Weights of a small transformer language model.
Size: MLP 512 SwiGLU, vocabulary 1424.
Architecture: RMSNorm before each block, rotary positions, no biases in attention or MLP, tied embeddings, capped logits.
Training: a variant of SOAP for these matrices, 3042 steps.
Each number is 500 + 25 x the weight over its row's rms, rounded and kept within 0 to 999. Layers, rows and columns count from 0. Numbers have three digits each. The size before them is the row's rms in percent of the matrix's.

# gate: layer 11 MLP gate, 512x192, rms 0.133, rows 36-57, columns 96-191
# up: layer 11 MLP up, 512x192, rms 0.139, rows 36-56, columns 96-191
# down: layer 11 MLP down (transposed), 512x192, rms 0.132, rows 36-56, columns 96-191
gate36 094:505505492463492534510489498459471464490491486476509509459513499494508533493520486493456467526502543486537475533497469523555512509468464521463545520476500519523489476511513440475479476490479488509514491529477506466455541548466527491489509488475485527486504483482458526536504471506515510507
up36 098:476505520526507502508507505518502484469466507464515488516485466505516529505541518556505452523495491508510491488500483502529519538505531527564470488498517509491479492547558501484523482472496509536469511517502472501521529521475515470455473497518509520535484530512476607515495485488483518484
down36 095:512517491523518514496563494525488497532519520505480486469494515496479488507480463477521513482499482540493545499509523503473499489543500488479533497561471482489515518455465495459479526477499478504520478513478470554513419490559508525517519473468512488488506486513528493464517484510489481527
gate37 098:509489458459509518491501491509558492493521470497511452525501501472571487531492513473507468510526479470512512467506508494543446493498527547500468517518497527527521498538487487513538511497493503494511459495470506555455452460512492503503513484484470489491473465488498481480507489481508539506
up37 100:506522441515502497478483513494486504530530496483511470467505455500513490500462485555499532451452527534463543452512503542501501421451509486528499471503501500506508524500506474473498493452513494508472487588508519517488528507483536526480487466539491511447450460537475508516486473516505514530
down37 103:527489463519479499511440462508466507448497495470528465506521468497447486495531495507521527533469473520468496514412563521507491484491491504485514529541459506548553499510485471510478498519506506453514469501467497513499449482473502514496503486488466469483511523520514530493454495523481491504
gate38 098:544491456507520469482450487502498452495518489494521512496474471505496521557511468512451490532475502553467475474474483510489467511492511488518487463479502499499526539473531535492463565519488503477471541549515510504506503489506508496482506479524507477520466492426506539513503516471490490500
up38 099:517494508485534552476523507473514480480536512490497462523497496527471510521466534504526507541530537492494505484489490476513485496489495485520535528478481510531513497508491525511514531447499497507487525544500522488525476549461487489489456522521522511490479489471495491528467527520508529535
down38 096:497492495511539535494511490553475477455457488498537510546523519536507518496486486465498502511545513512478464479480460532554505520476484499528505532524491482522502471514514517539481536476526494509527461508450471492539514481515498512532520469506544486515488501476526560482450476475521469454
gate39 098:533468491517538525442496470489503469464475569483470458495514485519498494503521507511493528486511500516519455521532498512500461512473476511488457422522520511488472529537527514469547533476506506517474529465509477499461508480495492474534510507497537489459494462523506484508534513455487493490
up39 099:467507538513529492518519499535490479504468455471505515523482537544514493544505504482477488525494469458489499546485479488519548461490515484554457486488451493470486535485533482512500552482505530493506489521495546466492505445508503517482505479500463547471477467451530559469483486469486490477
down39 094:559487479494563471458504476485482463514441490450516482563544509511450490497495489479511474506497524531494504479526522475522494494501458534510471465550511502542497521497462480543485521503535520483544497476505508517493534511461518512477468548480482490516534549491499540510514504503526504513
gate40 097:518494487457504514462478482514523517487454506535461488445443521469535511539443486502502461507468514470493502469500502503527494521489481550518528464568535492484493531462507478491485512528485484542494513490513493477532486511513491503512509506516519505497551487522499497461544505484488530519
up40 101:483522507523477477515504523461522502515530517493492515474518496507480521488499536503498535481504490501510550482502488462444507481489527480491519499438468559507540496497447482538490508480556498520477519465505491469477515487482457493502509502475502497484493501487502557522482521512470472485
down40 101:472497498524532515516495431477479496490562503473531475482492494490533501451448511472512487526495507518528447483521479501529534545461505521516516476516501461464532491545531487505523479506556480465518528494467523507499442526493527473456522470521512498500489521522498494501479477470497498527
gate41 105:482475514506486488505471516506501469478515505520497480490520478493494512472476537459477486501513486486479546489485425472496486497461497498499549555462504456548477517502491492511465499516532557495495496501533523483489474527496461520483488497464499503508508527514491480482520537500481527497
up41 100:509484491472510533498493483479505506465512476472495493480501537487480517517466469440507497469499509512508537464505515515478505513509474475543539483486470501530567525529501474471450538514495454516469523477498539546510492471476545476484516451523544459503520486438557538518477527449504523504
down41 099:477510503475517486480473510489471530474534531445460500517548544504514523476480526492548502495487483513517530504479475495504512450479501504500532508534502518555509520494464526530500535478514516531512516472497522490506514515424536529501515536525566454495518467513453464487527476551512499547
gate42 092:500525483473501461511505471471493570464508504490504489509486481515492503496439506459519503494542529552477524505445513487506485514519512467489453506505485466526519462459536485529474545498537524510514476499510515541444477500524468468505500482494496487526530517489528512529472496451525492491
up42 096:481469443533493478504538528507533467562464501505483528550473583485529487504486480475450524484496499522443507504506470512470511517456500511508502539529509514480546532522496516514476482522512516482526532478506468516515482464489516501491496514485470491521465471482471511509494477524470504478
down42 098:477518492513468508523460446544488483500527516505493452508530482505507515494502476501489485522465512512470513565527472533556475541512514482500474538468468487501464498516504504554498531495489482521489506544542514445536531463505500504496531516510519547525511503485516508475523480484497483504
gate43 097:532509515452500501487493514510526514459516475490493517475491517514537514502500460477513431473538503492482502440511521503509527514502470441466512474509495514517525513521504563477455488509506471513459559451504523503516470495465450493490475505461503504448489507474507528459488516508457502497
up43 105:510519517479480498535529486500515493515516519492501536504505507496499556525493488506498506486477494519471496469550490493517526504540512450464497509474519490482497468526510523464498470460519489504499523530524505498521515552468470514519520485517520508482509481527501497490484491536470484494
down43 101:511517510499513493488505482460486467514525476493545514506515494517497490488462513452495497538532475505450500505532474492481490467541473511481462498482517529499428498531560511481450491491540486505500477515493512473497497516461513489540508570493487487469456455475535533514498505515513489483
gate44 100:507507463534508502542482501509521512512470530474506544505495506546519485535490555502480493465524511476482438519463541529459445479480520483489501520495503504522531515471472525473513513481419479528503542471479508482460477495484494522490532500537495504518466473501446499492496531494522493502
up44 096:498512509560519508476533563496478544482491532530540513501535496522527491506532548499464473500490503477528504527470500550446470491505541505507536502502523461486512471490499521492522483491499444528471527505500528487425524460527514479488514554510477487492517500480489529498543465493499464494
down44 099:496496496487499480496517508525476556477506486476462521481495488481507489505494479505472470509467511510486453491535485502507453532457494534542519495511503524501505481539505488491513520519506509513500508502518484473522491503550466505538453511496481513501517490525528482487555496475481491509
gate45 102:485529510490478558529486514498512522507484510536506450506481553568490525528544507461481537486525499512551486483532471497505486452487495472530462454524474485527486518508498485473513480500460475484497547515500512495498504470485482527506511482524493521514508490564510484466504536502526493485
up45 095:480498491479493475537509493534494506506470464528477506509501499456528490533507450510515505484535420514506525588492538462475539499463494503485483505529496485539503525497507486523481503485476513502499483512511484473524496465511501494456562489492473517535507481496524509561501509494469531496
down45 105:559511490529517498518460495490507516472453481493478489500528503492504476548484499493498469503514523515507497469467484469461552514465495506512423542473513489523479478497483525516449537515511509509454501489459473528500490509507459429524535516490496478515514497487507499542518541479485477526
gate46 097:456544431490515468505554494541529464519498527483516508494521499501496460466547473496506501531455514515513525478562521440524487494492449515513528522515499499516514492489501446497492500504478523481464460479500520454506506452495551455504483478469488477498478534475508513512459515533492517501
up46 100:486536471502515477524524509516526531496518536452509519515512466498506459450512492522509502507468534520474515494546487487497467450498484497505518520524568497472498505479488503523526506537502531472455515481509497495527488502514524515513516488481493508505494472468513511516456538484478498555
down46 100:475510529498506489513528485522537545487509459520474505514464560535461516498517491472473499479529466500506509493475501521474501456480518535512461538505498504455486530496490517470479481458505477519447533499479473530480492524498506505541504492510478515460466513468490490543511498532492511536
gate47 095:495499514566546509535474540497514542523480459512490495529533482497481511490511517457500506497543495538508504477506496487482497465487481494482513462486520530458543483491494465531494462492439496491479512526494465476540506468506493498472461522513470523506520508444473512513507489503512496489
up47 099:488514544516514491524505527484487521536539498495489501532502512529487522453453477479491486506482519520515489504545494497485536543502510516490458508496511473508508555504485479560522478454473478550494504530506504473514463495507487489488515480486494475539482526496491500517478500492560512503
down47 102:457468497503519507500489469505500496539482479479510497528487471498524513458508529496527528468501464512518491484538558504467496492492490590559484475513461475492481478529496559516492527460471499483531508505521478506456485471488503493473447475478500539503488492525469559492499503514491518467
gate48 099:492527471475443466551537512493466489484555544495497509502549533486520482510496505530535455510515473499487518545490493454473514524541509510504514525500524498518469484489489490505545472506488440455515501501475484458471512501504503512473497481493487500518500548528554500503522542487515476471
up48 097:480514497476488490490516500535484476485517511460496539481502512450462546537522508481456494463553504494503461482470485459525540526506494475489521503499498509500476517487513459548497491466496490470545522501514525456473518508532488526445480515538536431505529499469535458507502532453504524448
down48 101:527485515545476495495463442510496473548490460562526515493507499489508496485529484506479487518490494478523544488489510513522535472495523471502477471525457492562471457469550513489508522483541487484513525532528498482500468481498481447489538463501500490469497503500482514506525500468525555484
gate49 103:482511526474505475457512444492499487561511544507476504494504487485506505484493479494474491532467452508530473494561476525510499476530472523478496487525511481534511506537489510505463505548534496470473478490468494486521513420497457503495516510490519527495487530500508506479521489507528482549
up49 109:520445537484531508490482502550486524473527501481514456493480484530493447497486472495495521536491495461477479531499543515479547517518521526494514528510520510484513515512519467504479474514496515493468514476505497485487484498493484512540526475507473488520446507480502520461483485448498516526
down49 101:477492521510522485487458462485519525517472518470523478453546510457488483474503489542498505508454499493549488489577521490492482532534510495469490519501514490510502512519525517517524510520494484527479523511484498503515491512455527458512502504460478518530503514482461519488519529475563509477
gate50 104:529526485499459543450486470487521492526528498465528505542505474464521511487535457478476465496532467530496495535487509535497505496545553506494491485509486480497510507534526522499514493505470519515476495480504527476503550508478499508491540490498529494502481503505529536509520518530499509514
up50 099:515519506525501551482504524477488469481524529490520497487525499473525503523489493486538483506482502497486526479445500474522494536447513554523490513535506512465515512506486480530486468496490479530522486537499461509475520511509537520546464528481480486494503519482508449511503487489469480511
down50 096:491511526532490483478492541498501531499528519512545506474511519524559452465512502520449466523520485502488560502472536488501500525464505545516496512496497527481490459462513501498521461530480488501476468503496478528470492484520514459514520503502494509500496517485518475529500467492447511515
gate51 112:491456494540527513463516453481465504454512508521491519469525542579477504477523452547475480459517493503497482478489504509545492519484473499497504516525484451500494511512509510512497504504472498482487475500519522498512486491453500556499487508536478477491528465515501465480505505529505498533
up51 101:493516505558491467495504449530492497530523480507523494540498555460537498515562470491522530522491519520490487517484481499435555480510542489538494477483511498504499479522483504476507455468545505524481480456517491491557521450485452469522500514501479523522471473474464521526512479480495487513
down51 109:527453465550511482471548482466505524469472487476516513520523492499539522478483482511503496500494505506474505499536509531558535482495438505495537498503504521511496491511550507506487490497543491538494471461507463501515506497484479468528448498484492506482493523514555515496446536463502464483
gate52 101:559496473473495504475508481478495503450487528531507500473526503493503506470489482472536477493448511510511499453491517536500561551536473506452513522485513540536499486479548464495509541470515456517495466536491486503473500487525503528516480528498535524487486534452538486500516512501478522492
up52 105:454524494517565498498482482509511472487500498488473468513533500486505514579543485527481521505574500487471498501486499481514473507448516487536490501491473518502478495471510565487476466525502520503510484494510505528549500499475475502513507499489458504459511516504494451480489445473530492498
down52 100:484541511481532470483526495494491471502492514489513467527475527490518529504470518476539537487521496485565510479498465474524495474515497452542528513495500516477503525446486496486498490477445509495501473491480519516532524516525499508503467497541529539525482505505477482535504535521489535488
gate53 102:525516511485534486521481503503533500485503457504490478517526503529470518476491444480495518491523488533472497515501492487496498492508492522535485473518473497512518504516487549492489458474468539530489471513538463495476504512504499472508468485573495494492542505503491539448522491488467497494
up53 096:513488519496456489456506523511543494466483508524491501480505492459465538503488466562545465478490504523482471481522505451476514480518532495536518485470471502440534501489472551485525501449483516489509525550459487495513517547499500463507499501505494491497508544509446470502537481514507482513
down53 095:470533495516525512517535464489509507502491484482539462532505496462512516510510509508477467455492486495439474515471473500480531476520462472477535525522502498489522541521538502524527520522496507468532492532490515558489531477468503524523538468564480467478455506481493519492496495497532516486
gate54 095:485549539463452472515522529523487479510501481504488514480517524498463479509511465473497516498458509479527520482544507516574517494490488487460506494495485530516489510532483447496491486489535508465485499505499529469506501488523538458498466496485487497459500475512499438521493498546506513486
up54 103:473471502506474539456518494527498442513502484528452526471550511513541491489559461491497469500503509452533483488504516520495425472460520517456505498498555507518464509515504496508498542491529508525491509480488523515478525467508496495486515480524498500509477509536524488498508505521497481504
down54 106:468475502471502505494488528512481514477492511484504517485497489503481522463481515465453520510498537493484514484544513525477476510502490527507501523464520457533461526511488510516515504489489511512497482500479481469504562428494506533519503537506438568532481495489485523537502523514499502587
gate55 100:487545509493499505511504481531491485483506475488477488483537464510492567529530484487534486539474531528493541490458513543524488505501499494519508483556474466520560500509532511490534495488488483464471459534527490517467473496505506527494521470495490485508529473529519495444495540451551528463
up55 092:483453560459470524456506488524482507566527541478513528529498504532495515491514511491501536505517479448517493485532511487492487512503532482462480465442514458507498485471492444500493500521494502481445491481492506518488512490519476472476505542502479462478504496519521515522476463474485510497
down55 099:505508529479508498496452543497475493471522515568470501505503510524522477529494508476561469514513477530549508495485515501521537529523489453514501515476502555551518517497498529515513490500516491475495479515495465488486515547516512475487460492455520489517521457516505519507506465510469505485
gate56 099:538519503467490489520505474495508505509558521503473518550511447499497452477488527476532506472530533525499491473504479495456496508472473525533559492493481475511525460547466531498522500534485497483464501494499495472493491467466528448517489466504511533460518484521472550523500495528499526518
up56 099:520477505476501480490518476503513494470509508503522512488546474489509517483533477509520525500497469486495536474486520506496496523501498521525498527495506452493495487463472460475535500460513529480495550494468511502514528487478523446504523473536485543480500534499469510537529546498471488492
down56 100:518517547513527490542468453513518527494468507524494466465527509461476546530508511480489517486498508483497515492488539505519478456480487507487413494489568515471489500498500505506498508504502463472517495489470542526495503491478576492507471512533514453474486487464514477513477512508586479537
gate57 097:505498489533482483507528558451505544485481519520475495497505504504525489517513543520469485491514483472471489491526549511495510470468506524471516496540445489495421544519533494515519528467495466490499476482528534504464527471514503491504537574499497472507525519514499493457483465496532516509